{"positions": "rope", "qk_norm": false, "bias": "none", "learning_rate": 0.00813, "doc_mask": false}
Each number is 128 + 24 x the weight over its row's rms, rounded and kept within 0 to 255. Layers, rows and columns count from 0. Numbers have three digits each. The size before them is the row's rms in percent of the matrix's.

# q: layer 4 attention query, 96x96, rms 0.133, rows 0-64, columns 0-47
# k: layer 4 attention key, 96x96, rms 0.136, rows 0-63, columns 0-47
# v: layer 4 attention value, 96x96, rms 0.115, rows 0-63, columns 0-47
# o: layer 4 attention output (transposed), 96x96, rms 0.144, rows 0-63, columns 0-47
q0 085:135132139160123137093114140141076069136139143144097130111136169109113149133123094113089145156099106110109134127123116097139092114136121128129157
k0 088:162145150109119130160167105157070157098154120163145097118180117134112164113129139161151100140142128144105155129124143088138124106153121134101108
q1 108:137147113155157079118124137094133153096142150107128106153119119114128148191117157093134152140122114079131136100142103144111113111124147092102112
k1 097:142136143113156164145131114107115125105114147120118148130152128144142103129117080118065125112104134134139135142084141104153138104120076107166108
q2 093:125091151105109158123179162146099071128142157144093161092156113121120140130114127135099147135116143115124145130096098124165145149142129106156149
k2 105:143111123136132128106105174125107153133123146143101129119109107124088164122104122165183188147146156096085142068128116094124107135128151131094095
q3 103:096112138115131102136138127137126110078134137153150125100144147108126174150141160167107137114138128052090142097132143158097137133122152134113112
k3 096:112123121075119127125149100136119132114143135125098157123139134133136133143124125131105126154116148081208157155099094126141155116124118111193135
q4 095:094153147086112119109120131126121150100137162152116124164117115096136152166145158174148170125135055112129138142128100086121120170129132113121125
k4 101:130121150134122097152120100128055117134106117174141118137164097158172088135097113148153136130123097118153087156131092114156140125076067134149152
q5 091:088114126148145099138108166094136133132128124153133108154112153144177121147110103120104103154148145139098150130133145077152157117100119192152130
k5 099:128147134158158142132132145165144122118142108125164106099113100116087091127126123122137157055137167150097103068134136119147135140123138138125125
q6 101:159139089068154128118145147111108106077117159148174141138111176127122141133110143142108124145128110144142101151116101123085188130139134154131125
k6 104:134130150096121136139112128091132105126105151182095106132172136070146101101093107106079140130127125144173148111141098133113116142140105138148155
q7 103:158133116108149129118124144140084138105163117147135129126149157134151145119135111103124079118077111140118064142126101108134146097140127140104119
k7 107:110119167123151103147158149165140102154096155110126080087072160116106143167123132129118120116122100115165107102148127104128098131124141174108117
q8 096:108152143157120131101129170102125153147147122152115122130123100132117125173146197133097198172146142107135124152123127142147148103105147138113110
k8 095:133141165092128162106139121097134129144135176132118163112133163157121093103111105159123109148138077078095158164143136135128150150112107139105104
q9 094:111150103132144085144124138132111122093139102132090074122158164103148150115107165115145115166110160118123071138128141127150124140151141147118159
k9 101:110095137135127130117145098082097158124145094120115112167069080143092152132096140143128109115079138132098167168180158134140077137157129182098101
q10 112:101104133121152151106130177142113146100166107160137112146147138115120161100122130156119134151166155153100110148119101171088149136130127099121101
k10 111:082113129125137107144111141161090137141186145126140090112132120128149106114128118132070128167085126111146116153114137149101141162198147154159145
q11 096:172160117145104157140120121142122087161129180146125119157117151134119161084102125136170112175116121126099139132089150127097146152145119110110100
k11 101:180104097129094166122123089101184125149094177118113107141146061143148122122148145109114151139108117087157130121110143130118125119131150129156158
q12 106:099138156108162133140107139110129148119118125119066154148135162110123143149109175123153116131158088137183135112097125116143139114164157150156139
k12 105:135137143088104139145150136147178131121121133135161122135090134136148106140108106124124096147163184157102146149162126178132117150130120142098136
q13 094:128106176153147175093138131105169098127162107097127117119121164111091086127153122125131121133160161186119172111173138112061137164093152124164150
k13 096:129107083150123116088116139148160172135122145141205120126108127128113123113177118131110114125131130092130128116159124140154127115127130127118155
q14 100:109155093159153106096094099183117137135129118138114101109116134139157116100149113138160146131103125189149112109135152100114156120133108174131145
k14 103:115118101158110105106177136128125117119131146093140142164128150162101146127150114163150124123104112137145124115108131094149151121136094125128147
q15 105:143093118139099108158133103111161141100134145193133110159114117135165112099132130154166136144097164110154173161115110151101146116126114095163146
k15 100:151180123167114128117156139151115095117130152139136086132142138137100147166101167131122132148109133125144148122140137078130160186157123135105114
q16 103:139137116143120132164139157158137152151089137142106163129071123141135115105104078117105142125179104166189137149169127147083129143130106136135151
k16 101:134132196110101119110114122160106126159114134084138117127064122090118124138147143167165129126104111144070106100097102161134113137109172110129124
q17 096:112118113156107116134133095158133114108169136143147098129115105117096109124111164091143078171102147123169109149163066133151123134137139139109134
k17 085:146132118148132139136132137086181152114106151156143123129120155137090145156165122156172114133162145116105148148154153080123093133130127108130091
q18 101:153129145092158157165132102163133130163096140119157161114133132142158115086117142056080122113160126154143134123144123149090136131132104144147143
k18 105:152057124135087155094135175145136134098150161100114164116072116118128116132155112167160150123111126121116129123152128129106136142099156137107081
q19 096:124129166119133153087111133133112084133121132135133126122147098119147134092112146077123119098135134132129087154131124159172147135123103127180136
k19 105:123136142151138180106121117162153130132124132080116079155089141105103120128114142151132135116150112147079146143101165121116145113166139146100105
q20 086:161117146068110119145131108117162172111155149114091157152115127116144108138128148133079117104161082107150122126134077145122140161130117123126112
k20 098:125127136148120082126190162136155185107161133117094113108113143149159127107125131174173132134149135096108126131143103141126104166120148134119078
q21 098:136128121115141137112159102145129099181109161123110184135172133161113089136140113130147157162125146146140112131134121132161126115111095105138162
k21 101:119120118140139132131133094103125139150146128124139152087096105117114138133131119153180160118140112148093095121134141098114148187124146135088115
q22 102:131084069169134150119087125140124166082162146102116128146113147103158129176160137148151132147147139118083146102132114130148101131105137128119098
k22 097:171141120093147128123110126100109144142113109108120137142131132074164144132118153103073088132118122147127108114129140117141114154128132142149132
q23 093:137074104113133118145108104125144134139155084093131164137155138101142099101159099067153083130122146110129120143126127116117130100127147123137123
k23 102:162094099108169115129138114149120139082108165135109115145171177112105184171159139117132141132146139144130119087148110155143093098140119186120130
q24 099:173142107121148147107126138140126171133129085134141107146139121140107109121101194103149087136131109166136155146150111158115114075139154113142182
k24 099:094109107193122089092103100132111124139141113140147083140098128113116120134184119138154104142125152131111132098104116111156117128149132147139117
q25 108:127091134170090137135136138157146153167137089122184159114118142101075154105119164077106131127144116093135123112124130089129125169103151169145172
k25 098:109068124129147163153131155129098131117145161101141127168154125077129106096172137134132125147170153103095172162100159142142164112142116119129062
q26 107:086140116178145152095087083159119135127129121114160123133144118114149152109125089125151118154111126107158165118127141116088134133099121148132099
k26 101:142111102109140106163128110142169140116107117073137120115169148111139121097113103147127093129164122102151143118136148135123138182131130078172157
q27 104:132139135124116110143138131182096116121139129108111125110114168102100121106125164092148132142117135134116140101128181154139114113107101102165119
k27 116:142098106096141162120089192121147112143108145081161141141134099128108085129101132170131103077168141114126085092120167122127136102135141157089115
q28 107:105081153161128144105147096144101107153126124139144104157121127104139077127113177116130112131102083156106097120139144132127138149145151117179136
k28 098:097106104135081096105099125124138129163116151133126093140177120167148115158115108170147139131082107105127132106183173100155117124156085121106115
q29 091:173107114114138133114118126115089093126179110158120090098137075118115133110140117138135107154133151108067103143153134062141124152132102097121122
k29 088:085128131139125089129121125138087137112153149143129073140153099110103146140158172085150086129103133144105086126133136134127147119112137138122131
q30 102:171151128150141142109088166139133127147103113107144124143123112146087188150149095124118167092085138131137116144106084131118111114165075129123138
k30 104:112107077132149152136152107136124100125115135128130182166155112159125144115132156071111104114121115164148126113143112131114132114107126121091122
q31 095:121174142124104141158107097105161118154144137167099144128152144129114122175097130164123126122152153139093133148124127127154113123116123102098130
k31 095:164179122118137096167110147104119183082164097135126134109153087145127108107140142126147096078138122094133115079154097103102158116119122166134158
v0 104:113133093143123130123153103108135142107173152147102084132142096144128110108110163131143159155122120142174098151118189155151158155139113096124172
o0 099:168162128123119161123118139122177138098118062159114102105107122159144142111095149155144118123123116087095102140134161098159101150108085101147106
v1 114:162162139152148135134141090149117138156132170152159086137132169119120095137120125075146135132113148155122120136127201073085175155136140138117123
o1 104:108119105146139135117133128150116078124125131143147136096157162121106134123137131088110128102101096124110160134144159097145100138093082161103149
v2 114:148139136143139110106085151141127131114062140138130102094107097147145083142132149110133107105121153146145072122127102100115133134163106132153133
o2 098:131110113202158136118118099110133180153099139118095175166096107097128095148114113145126129101122145109130172148114109101128124115166127061108131
v3 111:180115216119143093104121095100130139111164152173096141139115117124128132147118139141084171145094110136134112133107111103135119137195102152129095
o3 100:155080104148136131130144163117145112136166135166082155124176065147119139146148136118103135131151121098111115130153117102125079131142142156190094
v4 099:156142105094130189101067126131117125150124136124093169142110185102167132145150144111132102129169121078089150105113086115137114127127089101086118
o4 096:080098124147139088141141112129119131146076157118171170138104106134143132107129143110158077115136111140136112115099105143083147120144152156115121
v5 088:113167134106123119132129167119124146093132122160132164125148110115161113125106081111133103139149128148084145144135131117140077101100161174110149
o5 085:112129102137109116104078128128084120124168149123144135130118172109135143168120131172141105147133139174178094156129149108109120115136120143103101
v6 109:120132131148137076101142142131083130197104114130121076168126115150133157125150122126140119152108138117122068156114114123097119129155153093131085
o6 092:138118124093125145161165097134111156143102175131107179108155144154131165158157110114087161161152138113152169150137153109097131150099123122130132
v7 152:169114131148155177126101145096164137107128101071127121127145151143116125123124127120092091068160133156130148102146118107115113137097117160107128
o7 122:124101115127119125117147153169151170112139119134162123162129152116105119092124120129146105152125140129119151103143131143086183148151153137084138
v8 103:100145159119137112089153123138136150102149121113153076107108082154164118118114123127119129125131197132122131113121140139146163122115113125166135
o8 093:128193162187119094102122156121154126146150156143088113087140118164140120156147166146108158153097117114111134118146076081153136095107089114115148
v9 102:124110142137143162131184098131149146104133133116146155124121120134146091083110155112142147130139131110142139140134141130140102103071078138112156
o9 094:084141136132136097122136146110123169072118125159128083169109119107141133126081123153193111125134090180097113171149127109107136118113089091131124
v10 101:123139123158073107127128121175099120116101149123104108109079141170140112169194119120113136138102124105097124115130103098145136135144131181106129
o10 106:138155157117118125148152123123103143109081132136146126156144087116108107136191107132105153136115126152090142112117114107085108124148148130114147
v11 109:077157147174174100144111144113119130137104086155127129124118102099167177126122160144153121135165091145165112105143152133131114119130148088136127
o11 093:133100147132106088120144108094071101126132125119103113138148114099139132147120125132135149155150131130180124141132114147164175130148139112140119
v12 100:121133155200117090134155142134125124120138130170159145100137146129156089155090153139169146132125117123115109159145144144145128117148135128080112
o12 093:149150155100113120108105131101101122096122162146134148089130136165093141126107121121114139138085144101121125143141130121199109103144136099100077
v13 121:121117131127155117174131117121135154164094131110104152105134146129085105149115094105118071095143141163127151114117100104133071132123153152108090
o13 108:133128110115131063131173131135167088126122108162123175136147175104059144121130108108121139149135119140149141119112114167115140120141146156102113
v14 108:137121111139111137166144118131156150098152140104121138091098119114113138134110149170135197157135133132147073130099149072118148140126117126135167
o14 098:092177132119135138128164141138143131116110102133130104131118118140127106136102117144126145151145132142150080111087134102150160137148083128121116
v15 107:157146107156101151121125110080127104135091139118096098106058133106086112105114108114105161134140129140117106154131124171153135111143123109121155
o15 100:116169114104094161115136137125112135101105125129116130174078139143134100084072168098062148122143106105125135132147078132091115134113084133143151
v16 094:151156086112131118156169146175131119139113122118143135114123150163139129140138099137120117135121115094172143142058102134106103074140156118177139
o16 093:169152097097120121132133148138149127134170128122128123128111131157121108131100125139130122111120146166161142151101082132115105124110084127105169
v17 104:142126160158132194079185134094078131120148121113131158130126115139115107111133105099119110137091134138074140102096126142156146121121170141132096
o17 099:088151129086159127088123162129160152141115127162141167170142164076144111107142119112123157084125144092139123119148154136095113110105140145099115
v18 097:186114116129115128145114129126172126110106140113115148112122148117178116159146146090141143079134133115180115088156094116131134104106133153151112
o18 092:110098142115106135132075150108146103119096137138156122152104136140112126087136164117171115093175137170116167097161122104124139126159116131101113
v19 095:127099145134150092127105143173121090152164142116126102115087092147131093142106172147091153186103152100160158151128145129139153120120126094139181
o19 091:117142115090137136131184139117151122131131120084119109135130148137158079182097130099101151119125143116100133140124092142161110156140123130143121
v20 104:135139123080149157127129098087116175111080118114126135135130143138171174110114132105101077127130092153132173107133115102117168127144123129116165
o20 102:178139102150134137088130141169132097139146101117196119152093130122113141111113150124148108128141141137146122140097134106134136109129078101101160
v21 109:128133140132168088140128149127116132116143143180182092092128073110138134121084133161115129138120117119138146151149134134145114167102084178102146
o21 094:119151139168147109116142133108099156111176107107100115088147123144105118172086118132103123131147110128135133123096152101151128151130121104141196
v22 092:155052157106142138147149081138116090144129143162116143146149142158148117133133075122124101152116172102148098149162148119150121119142162128150139
o22 085:135139110123120112146128079129125124135114160152091093103117147120114144165158136138114133094159110132101109137107160153059110112111116150165123
v23 096:137125169098152163144092116144146133179097116121138144139141133116148079090105118167147157155133078138114112152146147115118167095122125152113115
o23 098:091122120082151146073107133112100089143133120132116119098133121118130141112138116060095138121150098212125148153130139137133121146092121136092140
v24 119:107117187145134106150113152121125117111128133164121088151135067135111113117114119161135172140094162118126088170143140133131118139169134100153152
o24 103:080157164116056129135137126120131150113111132105121147131151083148125141150124107157110163137147153113140159127140167068131116106112137131123114
v25 093:108121103114151154156126143147139131129100105088100155124137116129131123181131102126155115141162148141121148133084103091116126163157150071146112
o25 086:138112136161144114148142142138108103110100139123099117126110111121114148164167133165111122135096153101154103135132130136083171140132101119071094
v26 100:165123116097140135136116153138095106085177129133104139111104159144115150119116117094119150123112100145118120114162132113176133122124085115139158
o26 094:158130165149127098134159140092119171123170136114133088119063146151146112124108110122152090118130114123093126111112082145082099139167106153130126
v27 109:130151136178119143146123166115077137127127140104090141129146156134122177138121162116142131135103113069154143136128094115171132118154155105110107
o27 096:185106155105116138100140120078150098148111143071171132171091124113096128130117129105152127133093183126132146120137116144081116167141123142104097
v28 114:162136123108176120136138166111119181112117121131081146127135122144126089088125101089116130080145118146123152139118116100121104145105132116097125
o28 098:112113123124101121120136143145142139164121145141149102117086139130104075109121089146155061094127142097154140140114122096149126125129124184122141
v29 122:132181125104143171138130158147129114133138109148130097115089148120093086106071119158159148133075154096146083144111150151083136118134119155129127
o29 112:129113134120138112146160118144106118170151104101107164085112133153104120109113126144116151093131113100121112123129098107184123100137109112133149
v30 097:138141117161155154118111102118033091131146115082116114136159129131108154136188093139116189141122157120141123154168118106125131149126113133107064
o30 089:103122106124079146116115134084110137122131111183113132177146130117131126121141102085127132154111130125110134113133135148070109132164136174124131
v31 099:152165088113160130081170145123145163122148092097102113130082111142155136108113128129174092156120148121083134129106125134127124128095097052128146
o31 092:130114111137110145135159163167150126105114169080168131139102141144153132133165159116167105096069102117146082142098133149112116138094158118117158
q32 122:131137151156147125090155165132113151129144150137156133145108150127108134134124099113143096157107095115121106131109137112107136094149140161112156
k32 130:108158116112128119126135146133105141146140096140141148120124129122142130096086131112126100162153107105121141082172123087118124130135143103109124
q33 089:133150123090173146098103108140114111131123092092131138098117135144139167137134091144159149112132108154126106178147124150145146156108136099135122
k33 084:149136127124071143176143070140100160111135149109125115116123138135124116171144161093144131117110120161121113178139125133133125149146132155169124
q34 075:143078149144093111113145133098102115072165106124138147168168107134130143134161164096144112129074082132117118150112116131146104134117137140136115
k34 079:149132116115104145093094148115153134110167145149128169142172141123103132098137170113138193082139152116110151145155129121124118110151088148098154
q35 087:116137089103194117112132138102083124133103134135116134130106158144142141128086117136158132137172118150140121147149123169111124138110143110079107
k35 081:094153123138135120093172130145121142107123091129140141103141095119163143174114149125127111106113126177132125098104105092125101130143065145142094
q36 093:147111131131109108102127121129128179131105120117150130184120140091130132141097136100159038122091108126095159150085115119104108128129144129155108
k36 092:168120128150141095155150157119097100159143124124137138144168131134123094141180177133123141125112129121184162133137135105102073098088136122120174
q37 094:144132152127151117110144121094138133158134111144119160145114068103111103124125155156138102138135144141157132107129137118087142155161125094061158
k37 090:129112164128096119137106130140104121142133119111126108115148169154119129088156155099163109145173137142126119083151130096146111109147149062150116
q38 104:132142142138101132131164153121109115100115119119120141141126129094149116137132100152155085110148060143144091137114158091130079125113132146097108
k38 103:165128120128139148152168116132102106120146139141130159146117140098149121143116159119109145125131138095111135156126107137111115093140077145143139
q39 097:150098146171107142103168120102117131131117155162155131125143125122138157146146124150162127122074140098111112119104206139150086090139120139158181
k39 116:124135181131138126164115119126078126115140150102155106099136136104181177130110129154105111146113149112112134082118164147123085072130085075139128
q40 093:106095165136131100113149121125118114115145149125142082081167099132135075130117159113125128136081117090137142110159107132143140156124133155128097
k40 092:117111109125103117112082166154132109158105140107175117129097133129137124110131119166099134120165109113131126127096097145114115142114143077087104
q41 106:137160129113154157135157135119113134125078171131108137095150144140111143129136110106143115164129152135156146133096131115148120122134106155082152
k41 103:169163119158146186133101127151127048132125146117127144158103117118131119144121151121130175197110151111087151154137129139149142129114138128128127
q42 101:161146122078107126131104105161107135140139104132166139121153096103119128123128158136090154135087149073134150108106132081071130086144136134162119
k42 097:109075152101099129087119141154087115165124125109110117175139085119153113114173126143107088142130127108148133103113129152144146166109144156131169
q43 106:094124140121116106128108142112144070105120179112129097131136140105103147089100117128153081163137124144139165093125106094148149138129117123142116
k43 100:136139137166121140123112087133075128138106126137145136132084103184103078175130135130109145129104114119108102174171124144155125118120161141137098
q44 114:148145086142125147120121113148092202159157105140138095127127109153132109154105146132150125120112141121110122146135121089202125125102129124078130
k44 113:131158144139107098091095119129122114138080122110129132113128166122069149127136104142102172073115110117130151156102126126104161136124117099148164
q45 085:149064113152115137086107121143147110129116143166092152117104129101124139126162119156121128139127131159114145128112109119133132145107144184152150
k45 089:178107121146173124152109118117097177129119138107139151143129144144158102101124152112153175165132140092142157165086097113126099057111141110123138
q46 108:147161137147107141137143106145173157110148142143122106139160125147103147135152113104173092091129139151123132154119094146104176138104122187158132
k46 102:134144119158160142155118160137186102135125146132168110094103109106146136134186167139096167110149146111149142113131146119115132069115123128101165
q47 099:132111143111118138172129139117160139111138170141149139133092134126097113149121108121150134113098135137178093157116129175140170170153156082138120
k47 095:101127137128142168164158132065119095167138114146120102146143109131136117093174137150107091144152171115151131111150141175106093137134132100139091
q48 090:141106141100151123139110133103097137134102140084094162159145143134185125106148107146150145109156111163133127160129151165123138163093168110150086
k48 076:118150157162149147150155158149100129164159174129131097118113090129093134108149130124142111128110117098112166134105156118120130098165126130119161
q49 097:165119134095145115162134145161093102159095135105110149119130140150166124121146090126126160118164126150114121168135142175125139161096126102117054
k49 098:174128124165156140185178091155102138101161076094091123087128143149137149143151121151153124112135143132143128146106130150092113160142118153172154
q50 078:178153133116108120119166132155106123167140156103135150101125128140126125123149119140137119127111136126139109127114108070077122139122103104133100
k50 081:151124136098112105172137121190159129154146128079196137110121165122122107103194127150162100122145120144115087158127134143147126104154140134151139
q51 088:127142130111108122118173142130157147118117194134140144115117137125122094120147113132150099127118088132159149141143139061126113132115148163110127
k51 098:125146123147148108082124134087142114144105147158131154175144117104138092134070137108106132136095136108132142106133105099138129118127128123106114
q52 099:127148114097178135122130144123164167105139112135168071138151142177119115186119178114100093112102122116156120174187106123131104111135143109121155
k52 107:133146105135118095105129091107129110162139086171068104135114140135089124129123090136092103108150124178127144130151178130130135200114141128127131
q53 102:082128091079131137131154112167112122142111197116140139140109156123151149085133068117106092128162113117113147113127123123133122126139168167128127
k53 093:156170123124146131133144154120146098168094151125143170145125117076146070165122136125129116107100140135099127125115140118116078127115080117079109
q54 124:128142140133099107112063134135119161169142083158129138157111097119138137158065150126129094156131148116137137132153125148178129099155143109099156
k54 116:084111098138132107152120111143132115167095159124112122108127166154101117112128122138148111153139093130127134189143156114100164153131169173135141
q55 100:135108141133123091147133124104146113140123105123084104150131050106107100132147161151130132135101204111134138102158123148164121139129137118140156
k55 103:094110092120121160115115148136148134138113167121114159071157094144134132143147115124147127122126103148152062176113126164132103115135142124157136
q56 097:104115114108158129112150141149170136142131122125159117129125154162096108149092180120132131146079137148137117130141133119151101099121100118112163
k56 106:092135152072125103130130098149109122129137144137093106092124124145099126141153129149130136114152138178138102105132121074157122169086135113119095
q57 105:142099113130102136117085149123121166185100104093121145119138147116113083114115091087116107120137134123112150159165145142132076165118167148138085
k57 116:151148111109126142144111128153140160115169157135102146203117117146154110112162096105115115154103162160129104162136110170116152098139135115171137
q58 104:133089128157143107117156082132142166081163131124147095082176160121133093080133106154105120132095156123147152119081099133127126116149133123104171
k58 112:156146174127114166095117102158156144105130135126123146160099118123120144140119120125150178131139122101127104151093093106121126129128151139092123
q59 098:173078108140146149124086105114099133101112120160101105123117106123117116138110158102138150134152186141131101121117101105115120078134144145109125
k59 101:125134129098102124123133135146124158141154142127084151162161131150145117141180139164135082136137107122106178142131140095113104154085125107121162
q60 105:121125150126125158152148102126118124118144110135121137114136103140172158088101098125099178148120150103104131109112075119103127116079119128136144
k60 104:168122155104112149114148125124146105137124091102180141121127150131121119117199126127118128098145100084139133144067138125121145100146129155131142
q61 096:106176107156177132091102146115118200155128110117117114136116149125115091137100114143133170147142100124155133118101198116113127124155142126119140
k61 095:134142108109119079172128110132123115100075131145125155136146130106136135150125113131155133088127131119155164119155118149142123147164129114137101
q62 099:115129128104131117086089128108130105121145075112121058116129091144120135102131154123138124105083185102153116130111133123145107154148106111134151
k62 115:139140155115140108181159119087131110142139093081113173139122112138160147090066111181125147110136113134130116176137124128111098141129119111125148
q63 101:112158170128126091121146092130178158150130130145169083144111115158134143084119129126177105157085093106115138143117104097109125171149097160135154
k63 103:140170171118110135136122134135143096153113125119156101089120144099162121140115149085135166127118150123122152121080126135140130105159151065107130
v32 103:118134133102119106136149128129117096106151117086124086093185091127138139082128114120124141092129118168149169098141146156132116093169132136168151
o32 104:134140128137105087138146103105140119173114220134110157138139133093108134158197147142133112135108144150116090135128110169096116105144130111148145
v33 093:123109131120148112143108122123155162112130177090135130123140114121094163106162137154118097145142131088142164117160158116122168149151051124134149
o33 100:143115137091092122139151108161145085124117137133141118154128108144046114131157125130099135141131146124144065130103135125157080122152137097148167
v34 100:129141145141176112097157099162121126129130126146101097126121104110151108130177108099106122175110098166079093142144100150168125096110117098163102
o34 102:160117140159134150114097142113118194142141131146110177168147123104074124100091121120141090127165130154119172137133103120112124132124131085110143
v35 099:103077106120124124133127110101105185117131125122112117088117133152116100109097128175157113186121092093105138136109167134144124113147124139119180
o35 096:092113113116153153151144166146092101119140106107075113127067112111081096126165147136128186161132151132102145123087130141129095136117102115125120
v36 114:128163111176123110067147170113124083141114123121112109108144141127154140120124179158137121132126123134150133117114108096122160168147139131161156
o36 125:164102133138136117109141124116159142112138141139129140125105153149135152131138120126143110119137119203100158147163121157150154101108123156135166
v37 092:126164147095137077112111126127128160122112120149131143150114121127157156131085135137136138133178154111123144167134152165106130143115175080095089
o37 095:111108114100130112123145133125125125132144105131166138129126068116143147059114114114106133162172138127131147098121117086140152115066135125127107
v38 109:150113092112130147134127091144104091116149169166129124100093161116162144123167154133110107111111178137133113113101092146140154175144129122180128
o38 106:165147131145139132136109142135146147130131137118098158110107158137124107158115153106149107128200116102126133122174153153169116120154112080091136
v39 078:087132140115141143137114103145106125119115156088143119151148101135147134138167132116135134153089141148143160101157134128108140107095113118138136
o39 077:151147112103126119108147101133137108111126106174134139146156128178084108129135096092139117118147101123125105134166099090109132122162153126101159
v40 092:153137154154119159175141150163113122120095077095102124149171123127146145155138146100125139126159107125134167122073137124140093138091135115111086
o40 094:148124107105141171120117124113119162106129165102145079112149101124141157103109109103096128122134114153142112092109128089142078162149157110164101
v41 088:090153106165114172137117129070133128135100127169106121087148156118122160136147146161124136143138123118116142146157132121124104187169128098101103
o41 092:152101147075131164086104131139108105131151127116161140135100134138127050095113119128157110132127159129133158104136131102160126135157112154154108
v42 107:123096126130102102135112095117129158085101108124114119085123103153134132145120126105134120174112132082142124176097087187144162125169127144125123
o42 108:099115137083159128155148101116127124138153139114147122136135164104099107121147158110162112152163160139107139125097164143143102145152134141098102
v43 089:087073140111092142103122115117086137098084114145128120097121132119153123131105156159076095126099109102106150108098152131140151128167154143125103
o43 091:121153105114152122106146155119121158113102160133136132138123114189146104093157086145156106159124125151073159150133194117126122129113117125093123
v44 087:102146113121127092105149097156128091109130110070124123145124143104150104148140140132164112116108118140139135147170117119082153128144105139151122
o44 094:116159150090179122087124102139139146098119117152092129143147089147100124130103175132134095142140141136129134149118128137137143131153129145081138
v45 099:126123152109097130119116128161115182101139141141126133130115108152109143056114101122126153126058145122102170166136106138153148137137137138110145
o45 101:116128141129102124177164120126141090140111130104132165123105126126146141101150101129120131126138170161126138108118163163081189145082125115117144
v46 110:134089067119103090109144156151128129110162131147125141177142141117139152145113119116111179145102094141140136109178084102172173124153133103112160
o46 120:137087180171116112110161110114111122159112136165124102113135132141160113129111144136134145131117137174145081149126127141192153115107153109112175
v47 082:152126099142095085117140169086121085124124139109115135099158178097098159159117120136122127124148139133103144149136085132128106116161142119126146
o47 093:127163195126148121113112130154151109114118164087118123180183126105156128123148149137137147114134135131150147158117133115180128131073156115147119
v48 114:128147138134163158089113121112101078143129130078164154170146127165144132100164120111153122145132127133091183102139171151119141132105125127109139
o48 112:123140116148130110116122164074169123110136121181162119115118106178084137155110141113109139151132126142147144119121064116104137138138098121142188
v49 097:126148121168074162075161088136109145110111159096127125088113102134146155142107138125157156152156126117140113145100150160146133149133127126164148
o49 105:120091162150111171135160153118108129112176133115158191118111178099136130136186098128140109132127121116128138137111151111139152159178170156132083
v50 094:112138155121120122126169110107111113129106136148127150132125081131131134152105085152144131112143166134120154188152156121064134136151106141134138
o50 101:141111141093131152138145127126117101114111129137166114088145094145122142154151141150148118111142119085128123157124151103124113128135104141146108
v51 111:130097154123156128130086168074157148124079129155161113106116081117121148128164147125099163104114146109079114123154112105138104135160147157104107
o51 112:110156085116139132138104146156133111090153126149172101077113151065151141122145156192149109087123133087105146140109171117142148125113105129121124
v52 087:143170152150135138113155156166145157135130138086076135105130099152140120131128119122159163125125169137122090194172098125138091147099148147124191
o52 096:117116150131090212120108113153093116132132143129110117126132119115140138126153174152114116147121139098141134158152079129160151124119139146140083
v53 104:132097134122093134114093132156117128129089082124175097113154123149147118104156098059141102129112131125110134149100125146136102138088107110098079
o53 106:164167133169161129159148101149134142120173092162143117124120135123112175108137126090132183102164152110106116095122158096092137105143122128130109
v54 107:131165164129142120153106132130135136117121074140119115168121133103160128085068159127135122131123118145197160128142161111068131145128118110168109
o54 106:107152117164132089128143120137148115123099138120145117045138119130121120094180108135124137125122079112130089096155146102120141126130176154116152
v55 090:131125133141141104216134106121123132145106096119108108136137143124163112126120145128096145131115110142137148137132139105118097148107115117119135
o55 092:096130138126096107116081168127148107131107121127105128119113149154138092128118139111144139071163121128122120093145146126094133139138153151127128
v56 117:075195140143089135116140108143128150097128107127101118114107154126128102122100136116100082126181097131119120153135144136147094134131139153132129
o56 114:127101134143080150087144118180116112154130138126116150146169134117145161108131104129159141155114072081115171122127112076075139143140127130123087
v57 093:121110155151161112110095103116139135137162129129142151157144165135127133096106104122159130124138141145109091089107114122205108143156121115161126
o57 100:119095144149133139149109135184144106159155137080169146138112149175135144116123126090125131109160138146104095117112064113137120113100146091120122
v58 095:092160150158135138111143106125118157150152146133130113159117171109108081147130127097135122158162112099093112163104179103122133095125160123148132
o58 105:129098106112130141092105120140103122110156100077143125186118141129143155116097081132162155156127092096123142162083096134128121143164130112137086
v59 095:129155141152137118127125158125154097120086150192165166144139105117108073126104113162136137128147157147135087135133156108077128134124143094127134
o59 096:149101154131104140127122124107109154098159119110122114103126117123160124093128146145151120106127172086121168139141152120150104095107139130140159
v60 088:129114133124160154114159152149166198115095150152135116161118131162151187127102126132124169091122148086153162174141115104137113108095108145129168
o60 097:103124126107118158178154095149090112130125094119133155129105175192119120134117114136080104128178112141127163145078168144131142124135132161109125
v61 109:088127104144104130073147137106116149127114147110123099073161126124132166150110102129145152088101123126133159107113084124173148128156120161122172
o61 109:156113148101135167136171126137129130118098152167117149144111192136123127176176131128131125111141125166113118162091127145143113134119124137140104
v62 111:150146164095134135103113150138187180114139167129173162157128147112125117099099154126128081094153089079136144136141158138111137120128122112169143
o62 113:152130152153132128113144118130130124139092081094128129098114136153110121119128089138075133130093096106142119121119155116163112110105091153125129
v63 096:130141108083094140109136125118139141095102126099156116151103096127131131139139121115133117122180142118104144106151139109102128108097147149118185
o63 098:159113156100116151136142134128126140083131111131099124147119113109128146117134140145147137155121132091130121154115110162153159163150136116131137
q64 106:162146151148103148134085131118134083144144112105122106128116159080128147150155137126125117141087145121119086132158143126095131130142128131134196